Weights of a small transformer language model: 9 layers.
Each number is 500 + 25 x the weight over the matrix's rms, rounded and kept within 0 to 999. Layers, rows and columns count from 0. Numbers have three digits each.

# up: layer 4 MLP up, 576x160, rms 0.101, rows 19-61, columns 0-159
# down: layer 4 MLP down (transposed), 576x160, rms 0.101, rows 19-60, columns 0-159
up19:464551475558509512497529449526503544475523520522504493470492505508508499474469508447474500550519501477509471470561493505466481460509526531513483510523525513484445497536501522479476497530479451474509508498494496484523585536445475470534469537501516477509464496492467454532468478503503498528462463462526506499469541536466518464492480495498516484479483498458500518507478516508528485489514477508471457514469532478516475519433523515490516492464542476506552495504485538492522452508498506
down19:461449497452478489457508487486507512471539535529509466478511533525462487508525464494529534506471507524532519457433546515495521454502458482498471505503463485485484500500508503520502527479487536483507469476515526515463504535552515499505482514528553427489483462519464483502478478487552499528540496503522507529512464561507489451517512530504505502491440492465509488535502536496503483504495494504524478506495516483516481551522521455507523482495527457518434559500497540449523504508497490
up20:486545476484526465524502482543478511513528480511530497495488494515512458498499505519496514506505505483566471502496506502489517492500503503523488506501508505498490470504483478486479485513531506474524501510488510482476487531511487520492508488496515437466487500486512538511484528468467518494463459493500497507508533476493506505513499466501506545516520507458510505513509488513509508497527492545473483504501491464521544465501522495474483482493541521545487475484469511530492527477502529
down20:489483488484479498465493521456484503451498498464486493519510491503492465526501523478552491492449462506564477504484492523520473471493523517510485482471474519509513524512508535516518528527456493489479513474478457488548535515506499504509480538512510490514517509504533512511510500536533507527534483478476514498493501548463530487476468493505514476481455483509492517491488495539516502485468515510500506497516493541471456531522523478514537517539491497482504498535499541482512510507520480
up21:510515515490516518505487462539516475498473459508490504489480504520525507524522484501488506526460474556597477522539485484536498540498564503506544538515485460468465502519532530491466513522478460477503532456490543512438501530498511497483478568489501488519498486506451496525457491496506491484513524513564480473500489526531509529515500500487467509498515490516528480446454504536507507491508538483412506533496498497491488498456506543455573493486498508542472488558484505475537521517490496
down21:498497544521495481512502460472563549534506527495454479502523481520522514511501495497522499514511489462474516465525524488464497475476485510493494481447527476516519482465503488501520523507491476501524455493505473461476544529468500457481510516478514516528447467505501559480478497564519548503509483472471474513529517492490495523537538477488539494498546472517531516490478492544491414467487482513505591477474498498519468507514498508470468500495500500489522534538541537505520496492558544
up22:510517475548470549510525531500523474529480471504514505522525454551525535481513478519498501502449483528501463499460472487463495500520514480506495496508552468486491502525474495495493502486534452439449499499507515498458492532464462527560517554521507493525537487489462499526531476522524516501500509509524509490491556490529500562456501495504438505501525456506491540532559515499533487485489496469481525542494485542486540524477485491507471520526494475519499496511487506505517496456496538
down22:510500472518462525479497487417487523506528505519464482508476499536508506491509486475475459483506526461519503516521485524512491529485513489525492519486519499517490509507532522466515477473535509483476463526484454475513496460526492483499461471463536528511489507507537455475521537463531520475507532516503500529500493466495522534507466528516482505527436519532541499424470480508509479526472498509471540527524525470483513461476499497521486430524499540505533481439479519519532526519499504
up23:500500480471512467525529493483515503510476498478504527502503532471500469500514502508489526525529496481553474513484529473461475452461498487449498507538542489496477448479446524506553545523526516491524481500507524527549532513469479520515510472473521437480470479460459508568513531488530536488518469477501477520460546448435494502500508477539508462501515500515532478498494549474528489496472498497455484471466500507476523528479461493482506518511525515501522470502530534512512501503499554
down23:535480500475519454492539441503502500490516503495502515519526548510499551497496523508491501488524506491538466509515497492441486542501502506510519534465486487454513460503506509479525475492506437542468453467460454506520481486502491503482482492474490506480487532467474470515492503508508557483504516520432526506523524439483495476479526493523457482496519500495511506478448511465469501498493469517501504533497507482535482466537534496533493516466453489499480510528461483544469451494512479
up24:513490498470503482511499527504463484500477554493529518495548542427501458509485523572482507498520507526509503489430502488521475493523526483472519516517513505478502476503479525506523474491467493477469492496479474477492507564505519529568477494525487494493548482442503547545539484502459512469452511459476457537544519513504529490523478508493543488488521519506501520511514475461510524580476478463485497515554467488498523496448520481509466504454513508508501500479504493452514554446541496
down24:465489519489513526511513496457496502463496464487511484541477516534571577494476513546501505498498537525502526512542441538510505504512512507510441521477463544515472489466529522519501525533457529503520474505499543478489482481522516447503453459475500537508513491521553510499464469477479507479524498516492455518463482486519495524489491547555472508544478537492481509506539489470483465468462497504495526492507527491451519488522473484480523498490489535484507444505522515474516491520491480
up25:490503503492500501494493503507494494505491504506503489509503499486499495505495498513497505511502508512514495488496501507508496481498504494476503502519515492501486497503492509497493511505507489487493494495498501486501507509498501489502502494502497501502498495491495502494502503502502503503501498473516490496503504504494494519504493497498496498495512503496511499493506500515502491489503495506483494496499504500493503508492506503495505502501497493503506495504493500499506501503505500
down25:506505502499502496517500490505490497497508504498496498491493491502494506494501488496516499506507509515501496501504498498508516508503492502505505488501481508493492499498507493501489497497500488503492487509508500499505488501501498498502487497499500506503495510503490504505503499491503502502510492510506502497501478498507507503494508511499496514494490505503499493488495488486504497508491501503506493495498499515511512519502500496501497500494493499510509512482515487492502503506502495
up26:495527475495523502517505518490480537495507476494508484538541550475478508497505461546487517502525538519485492441507544501463509479518494456522465502523529495509481487512468547496511502532472479480525477536512519469513537520460509495467543496462505497506500424430460544517528477498541508533518531501490463523524499487464537498482487543542508500499506488483549468465506486471504517489520471470464492487541466534490519493471530516509514499465494434464462475521500448536503510479514476
down26:478535522537504508517526504481510498473545463498495489470543522504491499502456509470455471494491506551503485472497531489452465559496507493487455522504435462528538539501507489511478489508538491528513474502511484537482488478475496498505452535496534465498457556528493525493479481521495504500517470508505469459539466488530498496503488480519533542548487458491494469479509488536468472445525512514522504494486507474526547489504505493493473516434460481482512533467458491472457525493462502
up27:488521479555492510494540478511507484550531517492478527529529528515459459494488501490522501501480561499496491493480499535473490466444496448464517473528574495516501504534499505526491514487508518465500474518512517446514469513490491453540491524507513510529467503472463524533528548485488507533547499477500466536490534483479520490510458498537521500528538502475471446485440508489527443546477547538472480491475471518523558453489487482516482533454510484446483505533504513508509512480515501
down27:515504506560441477501414473520495535517496517495503465507477496508452532499570500496522537552493492490510543532479536501531478519564474511507490486478445526488491515529517485501481450489530491526506535528567513499515548481478505491475460527507452477468510494465490522486545458445450534509514489530478481541538495518471497471492505488489513506538504498504481509545475500440497531503486520542526520482477526526506508477524425510489524484505533488515484511477533507521513534486537459
up28:472512487477539518530485477507465510468504511477496478543533490489514501521489469512528541502465506495504478454491533492447479469487546476504499466509525472525503494536498511449503508474495533436509499456507507529516521497489472480472470473467538483506489489489499467517525469476484517462540547502484489524473521487478489524481532525531479506497510521519556493517476468487487500539443495489489519489513473441477479467525466510527446536450508468483472454556482496529505538464473484
down28:504441479544524540466505535481459495503530450458501486508515505475560554534495461473483460501511511525483502478516533535509503534484536508516515508460454494487477507485526528536510492487506502469487497498505466501524473455471541526521463551547535531503493507531480489498491528528530499517474505515502491479483508494504511510486503500503478516507507490505513458480462496514551478452505506490495516529503503492519501441500510550539543496471527503511518516501508528565462492524518452
up29:497536521501449493486509514514532493499508497534493469488494476503532498507507450496498547489541513472549499465468535469491503519539532498528475536540500509500503488519490498535517545494535473503557519496488493483468537518511474497562524504539452439442473468453467490466469487437493527534495526469514489503532468478503489528483490495536514497503539522495520536488534562469499495473487476496478440521549528488467491465465526480509540557501498484483514482534486467515503486513533522
down29:500549478497482517475503554506497479515536459521493488535513467496497452478522487465559492506509503493522506483517483499487509509512471492494506510508496476528537474512489468547530484521468532585528494482460488486497514466564504483487536495470515506560448478508550517488545490502519494515498475524515506529479493511491519530475479500489485508536522485518528528577529520448493481500504549458527514497487524507490502504516532486487472501511471539487508502472470498466479501517478504
up30:497505501499506497500509503506499499503501502501503495500501505495508494502503504497505507498503498508504496499498500497504502489495509491493504497513508494500501503497496502500497496506507495487497496490496504497501504513499500499504498507500500498499500500494498502500506497495496509504501497493502493502500496499496497504498490504501496499495505502504500499498496502502499494501493497499494494497502499497495499496498504507500493503500505492501507493503497501500504498496506499
down30:497501504499499497497503503494500503501505504500502495503503494499497497497498501500492497498500501503495500505498496498503501503500494505502501506500498504500503506500503497500498505501507500497502501502505502502497494500499496501500496506494501500495501498500499495501499502503499497497501503498503505493503496505494502501501501503500503503499498500499501497494493496503502498505499499503506501501503501499506497502504502501501504497499498505494501505503497502496502497500498504
up31:506534504554497498519512497523529495471489531491474456510520487450493465523505493496489526504472479476467495492514487526482493467513538523527496528522473452489479535551532521476465524470532519486494501505493517482521522574424514454508537503511489471512472494469532504532494492461484577467489481535472523492432545490518490505477469515512488513484500502471531505521488521526528514539509455503464520516540518490476462512524483443491492527454528530505501506521445527539485495456480462
down31:468488478493523514498535461500479500479491445542500536519483540462524460498527519519538494572505502462458524488508507502478462461518465510493520469445517492487467508559539491479574501470519511496473502503499498511511502498490514462546517496506566529474466493509484531511432497520504465511508539534501561529530538486466506526509509494467510518475509517534539470491519501504498484540502519547476484514484512499497471542542448484517528506445486484560503492482522516463450501508535528
up32:501486471483492498503540480493486520522470480513524501534482481517480487543514535486465530494515500505485475528504513457520520513516537523461518464519506499475504515509463477479465493500518499487496515508508477459490540532451558526464470526513491497459474509495502523483529534538541509487472516467509520524496518484495519507464498490496538499506481486543489485502510487508535496472482476496484502506497496473467513467505530531508481508493498478509553503491447475505515524467500481
down32:500481496477492487510526494515487517499508512479493497515422464498475481513510523513530508505455482435502520543507492488538461490514512534478532471472481457522507510470496520511550492520494507509505486515476512494489533509488524521472535505475508530482541494504452522477494523504487489503498514555501534518480561511536474556513494504515494507549498499489511462529506504523507569509526518488507511487448514464467488495507522489497483519528523513492479518539519489502520504516527493
up33:499485477487461496523448462521547477528495519542553495478533516517482492499476527458510496539482472486511480482494504487535483431505507508485492500514513494492497478527492512479493515517545496486511514494506473458497514507494531477478548486533546482473481467494515516509580482459481485480497513485512482507536497508510513458473475507530496488522496518507457507522520544477495451473483504510473487494511507490501531485470495521489472547514488540513507511518500495498511511505505529
down33:510494486476496520512443468486498442515481487506524558479504545495475548530504533519505453533520470500466514508497461478461480502529493505528503510481507530503471486495499502489502500491518536495538483476470489510527472420498470479437507477463514527518517465467477490494512483489497506543534495483462507468515455525469475467516490492481464497495474484522474496541507477480476485492483489518511521523529476498515489490495466493473495494510531511533498505464534497558493500497515508
up34:490460504525524480544515539521513487509500553503522531529488495555491488492458472513429554481497515489501458450487486453532513500460514459530548480529468468456519525478491519502486482531538512489475456526442532515481529512466495458534539556510504453471494476492489568486515495485483523437460465484482532504531510455470524511496468490539535498484472469471505440489526506525515490494460520507463487525484481524509518506503464492543506526480514506500496480482497490538534466538458463
down34:486502466516458483519534493447525480481529461537548541493496496512481499545499488555481480460472492467463501518519460508453512555502518519532498527564471485487521517438530503465529499509494505473476468498437456530514510488517490523509556499483479495450497544506492517511460473536506498471516473478468470461538542530507546544491494476484463477484498479475480525525496528461516514496488496487467505491500479525469459477552516516515591538509478510548475468474494481534532469499534495
up35:479487491522508496539492493516492545522505538523544526445510521502478505462525476457487576478485517536521509467516527463487520499492521430472503482522494512467505447498519507465516511515485494475520478530479481478537521532486518525528474514497463509530484524475525563523543478506537484508525541537513524510488526494509463512482517542464460524473486560484518435470510476524508495437492475474483502499505483486472544507509537503471449498517445479507471463499520486508555497533523545
down35:515489532488540457506512510499491508465491482504535532496510495517437512439505478532452496519501475491483500527468483524545520498516485557514497486466449473456482471448528503489516511533515496496491510549489511525530485509516486490509535471486475538540508471480496473528508520580478441548522509476499505505440530492520501529455435473561504454485483519468498548514456482523537485477478484510559515537484492472498483505465531504493507518512476493510492463490540502481538491477489539
up36:448511493459501534479502490548524514482531522502495469522516476476515492494518498528537506486523519488514503508486524508530495506537496473518515497524470482543465509508484502492467495463512474477472498498506477526524507498484509497531493505519470450530485513536492529509487523519485514497494494495523496521507478503459485479518457499491466497516494513510503480510557522504526513503521535461447484488511482452478493463501464510531533488502517477482541512517502491516472478516524495
down36:488485517495540490484460538522481477507496504474493484494471502471488495486466557497457557523483509527452472496538511506492515537470524489500476504459505480520452506509514515506520493488499498495484451485499522528492503489504486509479505513538495494505457487491460513479498490475521477446494499516498491485517515521499512523491540506551539513503529523483533480458468474513476483524530495543498491505516527513527515520506520480533474493523477477488546549482495515538478486533496470
up37:496598463480505475479512511477474509516501506485507508477501484445506435528475466545550529494538517509515510470541501547489502480505535456508498467549500442458471505476507465530540571537565491497504528474498496517451505506461505463480546476482507525507512475510489506512554499501506487556487530453473448509493528451511460515573495506524512510516537524507542441447484477485483489520500439518487468506494495508475488478486514508454513443514476499503498485503501459533513497510479475
down37:510500464455489530494512532508494518470490481536480496522486525480470515509478514529471504490478512507534502529518504533480498538534502463452451525550490515497472543471502487498568477470512519502456493549510493462461503539511518487492524519518478475455500524497464459474516492540492485524515476504513504460453480530478498492480496483494548507615456515477508503506483498535488519510509487483489504544494522463483508546497471448431525476442525533501501500508521511595529586533536508
up38:490480523466508485482499558499526537566531524533559535530525532497550512527483510488530493457489507491513458482492528465544447517524509467470513448528511452531462504492520514492538504497515469471482469462530513444499522522506521493502518527518509523432489472509483536530571553467503499523501519503476485524469493550508526527488538490501477461503459547525529472491497540486545491503486486449500493489494501476467552499471489528512497520487468469480486554475505446472497455508537519
down38:489503509492528502474515526476516502541451497482472496501515483531513499491512512491506508474450506498446553514531486468517499528441451549516499525520525545534504511497535453528525500494480480485503502517467499474463498541548536477520535479507490526503489467508565474556504460513546501507537563478483491499464487493499474503466508485498476501504487505534538537492517513512465490500535515481506519461533480443465501439510457547504430485495488543474484460507502503498549468491529552
up39:520523437486522516470541512498503459458497488442514465512489450467466504462525535508519491536468543470506451485464486490489494490477497500516522482520531459489485483520480494509486521505494523476492516442500558480521482519454476467487480515471525528541540477443465533535517508515487507527501479496531469497459490508505512511479503487480508517482528508471502482450488557532511502507508528519499496484519472467505482511505465480523497475471528496497546449538483453516527473476488471
down39:511494504535490552461483520524527492489503496491539483524494497484480483517465478476479498493486534484542501546505505517509482515516448468509504495455483502515473522490509492520508527474508509472488506500493579476512491512553532529454485561550511546477557508469509482514561483468528498501501463462459528506502508562494513500488501488522473504476490462480487490553504468531481486528499510516521512497520483513538453492491526488508490489484521500485515460533530507493492551478528450
up40:473512465486526494536543496503501442478524512479474476503547521477516510506494477509481519490458493476515453494460527476501472470501531467476506499524482493465509474486479506484465560554501453466486449487507507503524530550531525476506537553500463499453513518438559496474467486534505510506485519476481468514491536476506479525537533483483481498476525501563481519528489472482507522497466549557443509481523483518465504506523514511480513503470482432574493482502484508496496498449550462
down40:478496491469468481444469529537459433480523491507462492507487553479484502484510508467534497511503467490460580561489483535494496469529449560449473579553510512486501473510479488529485543464513505516527458490528496472444510523547513528489501536497487487498514522519509485511482495503465487484479511491516496506450474519515465467479514443501466487470520537506457560521484502480505543520514512536498521484464457505462446522521539407499514484491519484541452499533522515518506443472467476
up41:508479522553500450487480541512522544500479483500535528504491479528488502510501443526557519502499506500482518518520464524484479476515490536483475499523469478503475471533473494512493523558495498481501519466463514523508469508508510474488519481470514467445497558480488521530506481472506465523519514521532502522455537473489472555507478497455434456527503514486478507504496459504531513465428483454482485468490512520476478511497473476515448506513473465503502416495476478479524460543482495
down41:518509550510505514480503501493500516484495527525515495480493492516532492500488429538485552469516510471457458534537450531500545488539482502516500495484500496492478478524505459485462520501500513546537492498444502491497530505513487477492461487503491569472517523508486473476508479491522505502503488512516457497509482464491540519473527543471509481540500466451501542528484473476541486492512501521502473490469484501562489523472510472475444488481514575461477489508504474473486507463455525
up42:517464519528517493506525473526548524510496510551494507471478489503462495506533493465469516543464486490519474491477554512498501503539499474504498504528457515495444563517489543511477539557513497493497471498546492525516551514522493481481484484499487512499482516522493505476475482503476477523451505499468531515448491491473525475519462463545521509518511496492484512517536482513496478522512529516478444480497489470458495483523502517507472535464509520518489418532452513515541484549513502
down42:514552494560531512466486489529465512555535475470494515526471502481516518529486443488544492537528520547489498526499499502488504509503478512526509477447517497479448508472483527532505530504511490523535530499449496480500474455560517470484535493504528530462503511541456505487479491525480509524490522521485517478532502495510551505532519547511505496514458436465536490536438549501526499526530554468492509504551488492474481499489538512504492536478443514476484497471537501525511483514512496
up43:495524465533539500478506485499500500532429536559487476461478481475540519526481529537533529499542453542534488468491459526501495482539491561525496471537556483506433492527466505493490545550492498466498522483521480534531534503494503497482544488486474528481504518520494506494520497534512509495458492467519489526469524490517494494442518490513489502480507480546538470452484547494539516492482458504477505489547512560496528442532477485518507456486479477534509485466474478539513491438524522
down43:508479517474542503513493467543505481474511519496525484528450506479569518483520495494500481530487477522516496517491463494498485512463489458488450469571475511501505526495534524523527523511490484456467456508475555496515523519523523464490498463462441551516520500503494510495471459470472517506507482551534496519505523439509448526456521535506481480486492421446507545526517506460486517512542476509510514489495523474483463515506494471503474484479542511500489550442480480480529546475510475
up44:504516491491491530542548532487473464521423541528463465560460497509491458552498507524523499498495521497475504461456457543474486486480520522466535527528506489496497475491506499520461487567482530461504505456463480490514486522500518511510498509513500468486486507483456533497441466451499551466504475477483484555494532530469535536491501458492524520506504460515539499438461545541469495502478506478498522546544451510496506475503501512561490490466520538445514484476475484580528506449491468
down44:497471529483508477460469532521457500475503492504520502500488426515511535503541488558503459435486450472440474542521504508496491491473548503446474510423465475448532451511480461511475527486469508501499501475531510517519515474459466458528507473507535558511499466522511464477516462486465497505541494534514531480513524481554501483531488456513460556543487503501539472517529488517518485510514518469454501527477466521505521474549534501494577478457518490539526504506526517526515491481513491
up45:483535489486500529515527542523462432472492514482517514505488490441455493481530502474495503519519476514510520500517499482513480445532493478483500528532511509514417470529490512451506499522532463489484451498454481480479506526436523487509537481482484512527512473520503557514479494487521489510439549535540465502478525459498524508468475543497520492506495540465523512504514484515531502494511463545423453514533525517445513481455507496478491539507504433555513495479468467551551493497495480
down45:562499504521522472500493501508494505507545451505463503533538541523547515476481499536500490535485520487479515548502548486511483479496522455516477493472492505528502518556493525511507521493517501532558525520465493524529515483515503531465481508490488502497472532494456509451490574541508478514517478464497469459432501511538516459519494501525473494461422497524572481457499495497456487463478548568507538466519496461521475526512497504529498522502509497437442496444545499487485495500493552
up46:471511530551535497509523496522512527466509501524515466482482480501502489501512546467467538529467495472508515497526455508510518486551536477511539518509470438509478518502478558468436485508503444476505510512459532532476509543494482488516529529516449531484546509519485506538444456473487499483450506449543508481494481506522527504525513459506491536516527488484461462490498548532506481482484481494487537496477496509494525440494445517496526540498509453490513455544499524508544504531515522
down46:514452512479497472455473499507512497508525487495497587455440437476475509481480516503562512462496492519500520493509476547518534532528470407550458469452529489512517514501496522501540505463504512479501528474463461520521525467506481469533513498510546497520526518544521506534475516475467530484490460489503474502536519461486511492467497459489481490521476496495510524512502489497526530511515523494514560508478481498485459530488503522496491488539499488502507529503512467499547510547456462
up47:506530457509495480533542532501526462549490518521506456530515458517514513483476506487510498477481522491505519464522464544530436440524518479497530457519542511519467482534484494503478513489533456485517489440493462517502485523482516506509512499525496507510515485488488478457483508511522567488489538536517493520471487496483524510484472496500502560522533508469515489484517517499513483458514472491452446494559460487490476508492549465500493498503534479467504500519454475521465507457485476
down47:485496474473482492509522510510497474511514472503472450497504464507486534496485474519503456467488515471469492486519423496510481513495493508496496474392493544489530501499520477528519491439528489557527471505521475562462501494448451493486508474490553520469471513474510452475496510491520526491497547535490515494486485523513515466519482506496525513539544532497492503552503479496510503511525498514484457487497463468508462509504540467504556486491524506493496521509478479512430484500447464
up48:483440541487434504498461501481497481535486511569538485509512510497472513488513485472464553493537469545506489541480503483525506440490503467474536519519477468497489541493494493500485483462496521489518478488492496501489535488468536483490485511520493462501511441512454559508505506467463509496507488486510472494455498479494550488478479481526537491527513552488513501460478507518535514507491487497499464517505440511513511472458507466491518506509524528507512484520480524499489506493482485
down48:494528454524499480504492546496523493478488491480532500511503475512495456496507518503469485493516514522502525579498446476494515513437508503479504545486480507444522553482498457482552467477485518493496518477468481533514451540524462475499496510501504525485519488518492484525502483511525524508516494504520511497493509499519517477507467522475534473494467501454545460508477523512486493543489513470490546479516504481524489476533487477478532505498461480503537483491468514479478504459512518
up49:504525498477442574558554524554497500523508521520489485487504474496488478469521506497496520509500511525553493458511539497469502527474498496490501511529518509510537543511528501496494462485511509499457524513562507480476488521480480528483468509525467492497482508458470517470444508506478511463512498514513479518549514498517491508485463506534545501514508518499509501497518517471479501523474486489471473476507502519515511491530491486501488539537493491478542449519533524468527480525523530
down49:533472499510485542509476498510515492493500501513503519512514495489549521481472550487524496437509508496487498486469491500484515512521508517493475529489527497525541497479532455479491505517482523580501477521552487520487466508499470531527483489510520511475480496528482500486513506448472499474477489504502418503497489509492505498481408530520523520545492492511508516535529480469508489495524491493459537448485482494529510520549506482530494495502525494509547506497509486492509497488542528
up50:481481517471496537480475518532475470510474469515547456457538506549477444485534540521521520506480546525531486522484489542523474518494484447507485506542500527495463453484420490483463484480484510487528493508485514438469525516507558510485540518474503512487475494483508594507528497502509488521500458481533517502516548460457559495487501526515484481556544556501503484522471515448484504526480463467482518490521504477499544492502489495469456548486504471499483517466452508535575499441483437
down50:505477461519521519497512461491534445454522524455465504480545441525535539506456508502499468485437532540498493554474513516540473459525504434512526476495544489499539474501512537527526497531520547549493515476540496521512454520511521523496514491496525459545456517490491533498526550508494545483509523481494531472543495533459454490509504563484538495491485517483526477473500511506518511462466468425460504503498497490502498473462558516501490428535501542479463500512488504486485496500477509
up51:504519516497516499489522468497531497550525498482456476527533483518475487483530494508466497517513469491505524487517497492483460498537538483541529494522462500524474497476513498496488504478494521462528503483454490490510497510470507473523505524512461493516517476533514467492479473506481492482460513495555513506499501487456534511488508465516489521516493532460487503491507511488488525516470504504477454478515506494454486520479521475463490537449534491490507516503523477497496536550498529
down51:485502517486509496521472467479510447477499528483484485481460495530490516481535460465450533507479496495501490505548476493475491514519494508466494482454499504482500473491501476474473537459510515509485528542520480475531471512482513466444490505500485541501495483519482513558513486504484500446492489489458501481503521494535499530527512473537478511523499467518493508536542499485502498510483504507513490489467521478555517489485516496434554485507518496498518522529479512536477505512504496
up52:496503500501502498498495503503498499501496500502506503500505502505499499506494497499502505498499501496509493494503499505506501497504503502503505499511506488495498496500502503493497500508506495490499499492498503501496503508497505502500497502502506497501498495502504504505493495495496505508493502494503494494502503500498497508500499497503494500499503503503510500493496507494504498497505500504490489503502497499494503503499496500498497504499500495497502501503498500500504498497503500
down52:501501506500501497498504500499502498498508505497500501500497498498497500498502497505499500502498498495498500498500501501499499499500496498498500501500503501499499498498500497501501495507499502502503497497501498499496499497501497501497500500497499503502496503494501498499496500497500501504501500500501504497497499501499499498498505499501497498499496501503502504505500497496501499503498504501502500498499498504500501500501501502498505499501501504497499498501501504498500499503500503
up53:503498490486516499501497502514487482509499509510497492507504493497512494516502501503507518515505522496519491478516508507502493467491516491492512501522506494523492495501509502495483518494494503470500501481483492498480515529495502487504508497508485504495488497495504519516490483495497521498485496485502488506486500495500500511507502500489490506490511503511500499485502484495503483498491476500468488507511503505488516502489495512509500497498510502496514482508501491520519499502505499
down53:479480520507487511506504497490511500488489506491484491486492506512505503499510493488514501480501494521463500499512495510506492500497502502487512520509497493492502526496494489489492502497519501506502514487496517506508502495472506490504493504497512493508494505487493498495497488490517502498502489507498492518506498484514502508508494500491494490510523489499498502504509505511491512501500507505499498477497487503521512505502527510520491501499488514495496489492490494497523516501502499
up54:499496498506499502505502499511502494503490503511508498501504501496503494501503502495499508499498503501506498498498495507501499500504509503494500493512499497503500491500501503498494509508498499494494497492496506491499505514501499496506500505506502501497501498497500501498497500499496509498489507493506498496498501501491499510495497493502493504499504504501501501489499501497501497498495501504493495503501500495498496499497496499502495500498504502502501496509500495500505502505507497
down54:499495498497502500500502502498502498497503498498501497503497501498501502497502500498503498497502500499501503503505492502499502502505496498507502499500497505498504501502497501503497493495501504502503500501500500500498501500498497498499499499496502507498493501497502499500497501498502501502502498497499500501499495501500501498500501504498506496504497501502501497502498493498496499497504501504501499504500501503505495504503496501499506496498499503496503499502502499500500501502503501
up55:511527489522510473525528522502461499524514497532562459495521552506495499481503494442477498535498542535500496486522474524540507486495515519470537514519546499522489528519467514511479509497554480489516517495501475482485524538503492470512529484529457506468506484498480503520495481509513554503535517521515488524519506497483498526464518559511497492488493506501483484495462500496492494468547473475476518542514536511505476574465479503535521528518536473531492497520494477488471507478535489
down55:486554510509494492505496491497460506522529507474529488496507511499506509466496480469494430531520510537463463533544531484504526512521470444502526519465494549525516513471464508478524535477527548474490505522525480521478476499469478479485475473493510507492503451470493462497483482486488495507550475509520510469511464503496471455480518515474500530490526498553470542513422472507504544503527484510492507515448519517527469507474498491527504511539509509562526529487489487524484505526490492
up56:494501558502492512492439516482479513520499508481536516530496541513483509510515517513485540501494486507495483518536505487533520513496505497470459516526490440498438499492518513459506471489494471451498481489483517451476492503456518486552535546454482470476489490543464537533510453492515468514477478529518499493463490451535490473466495550509473502496502540510478460495476510500505509492473517474470499509515559528503520474498545514484523581515476500486496524473507496539531459508496509
down56:470442536465455499543494519494466452478463485459562514487500482534528520553485511504486460509476516474538509501491518500489500519509447476489489501472522509524503558505505458513507488471530493468471541519519541545494517517497512466520489502519511489506500493517545515500459484510491502530529490527497450538513508491487477508557544505476506507548496477530509463528506456527530471484513493545516533498460515497505474540539525495530497493435485496494520498505473500493491534497504436
up57:464538509478503470506472465530509515501520467520471484484491503492505466543487481498537518504530480514548469455467520523518501454501508518498506485505479491534467487519523473516471516530513488487461472488534543464505502535501484449507490531486504483498472454454500493483529476534523492523502532479499500490472508529503481517477465510516478529505474506473532525502541527524516466499495502480452456527532471507509512487465504525527534506522485544486496496532493515505493507518469521
down57:464509506444481448504501526513504511498488457501499528476476494505504488524514460521521509444536493543496488532489492527509497455510470519499505505371486505555468525493510475483469505542487482546508504470490527488506476495486451479486498494509530472517501482480505459466502463509524471510522489478481554480496507493506463501489520491507507479496503493499488532542515498508493521491496497494471510529492503509550464465529500492490492508499499497553518571487500522496493504508490532
up58:498526481528479495523510481498495482539477537479511473475551486523517476528469493470545534544480567514537531441494535504530473484464477470491526481523505505479449536506478502460493498510517517493513471516501563482507527503497556519476489516538509489514466509484488489554510518496466550513507509473548477532507527537434493527519467500483479512502476514500487478439435495538492542550465532467492451497532524494524506473509519508499497549466489502502529503513531552523511454518529539
down58:480523451507462492515521491482472491522499509501473473543532481530500480507513482516515518514522504512499533505497471517521519510495450482517511501424480558462489512485482455545493498501501525521560515573512523504469493460474467499451491521510489515483433497455474492507497486516506498494526497499511491489464530493513516488507477503501493516478470468499494445495520479547465540481469539480527494502471531519578443453513486509507544501523484537508494507500522490511474481499512524
up59:514525507539481520521487506535480506517520460515500495539509502476539475528506503465504517500500545492522477469477519495532495496501513526458522501516475523489453482500507495515499487501536452483487491468490490510529451538484551474514507513541482487534501504487461525496509540508460512521498492483473500518530517511477476491524465464520495492505544533492468512509484518456511486479476518494474481509507523485512525465519499463505502502524454486530520463541483470515510529538474561
down59:507476500508517507522525526487435488544469457507465469511472473491510494539545496553526469528480489505444541521488517493498514521495486525459509512478504522498494526514524465490492455506526500532515493502520456523504464470466516524480488515516449463507493505466468466491530471526472436496496502523510514513531480541472512466527482473517518508498541520489525488491479499461481507456517515482489465528465523530480456485529511552472501467530500515472498468530505493534507508505473536
up60:499507496502493495503497499511503503502503506499504493499513506496498482498498498504499506504498498500512491480502499504500489491504509498492498504518504493500490495497496504497496504511504499491496498488498502497497499516501503490501499500509502494499498497504507499496501505497495510505494496497505491507506501494506497507493503499502497501500502509501496497501495505496501493500495489497486491506506500495492506497501505501501500504493500495503507506502503498514506498497509501
down60:493493499497495506504501499497493503505496494501505495496490500504504504497493502501500500499496499497505501501498505490495506505494500496502497500495500506494505496497493499499494496497511508508498501507510499507507489496498496502497496494495510502509497498504501500497503499498497498501512494502504503501502495496497494500498504504499501504498500496495502497504510502507495507501505509501501497496496503504497492497497501502501499494506503503501488506508499497504497503506501505
up61:522528487518518494477529518507517530482534518514524496505446519507484484482508513503494552497522517532506504446474483526493491489503490519472466486533484467535530498523497484508506486483540462501493538502469525505507494500513532453482525476468512522534498474480464523500495561498502544510496471492485498493464522485491518518494512474513544498543523485470510475488488535521501489484487532531492459466560500518511513531500517525528525487459522464479532484493528484502493499528487515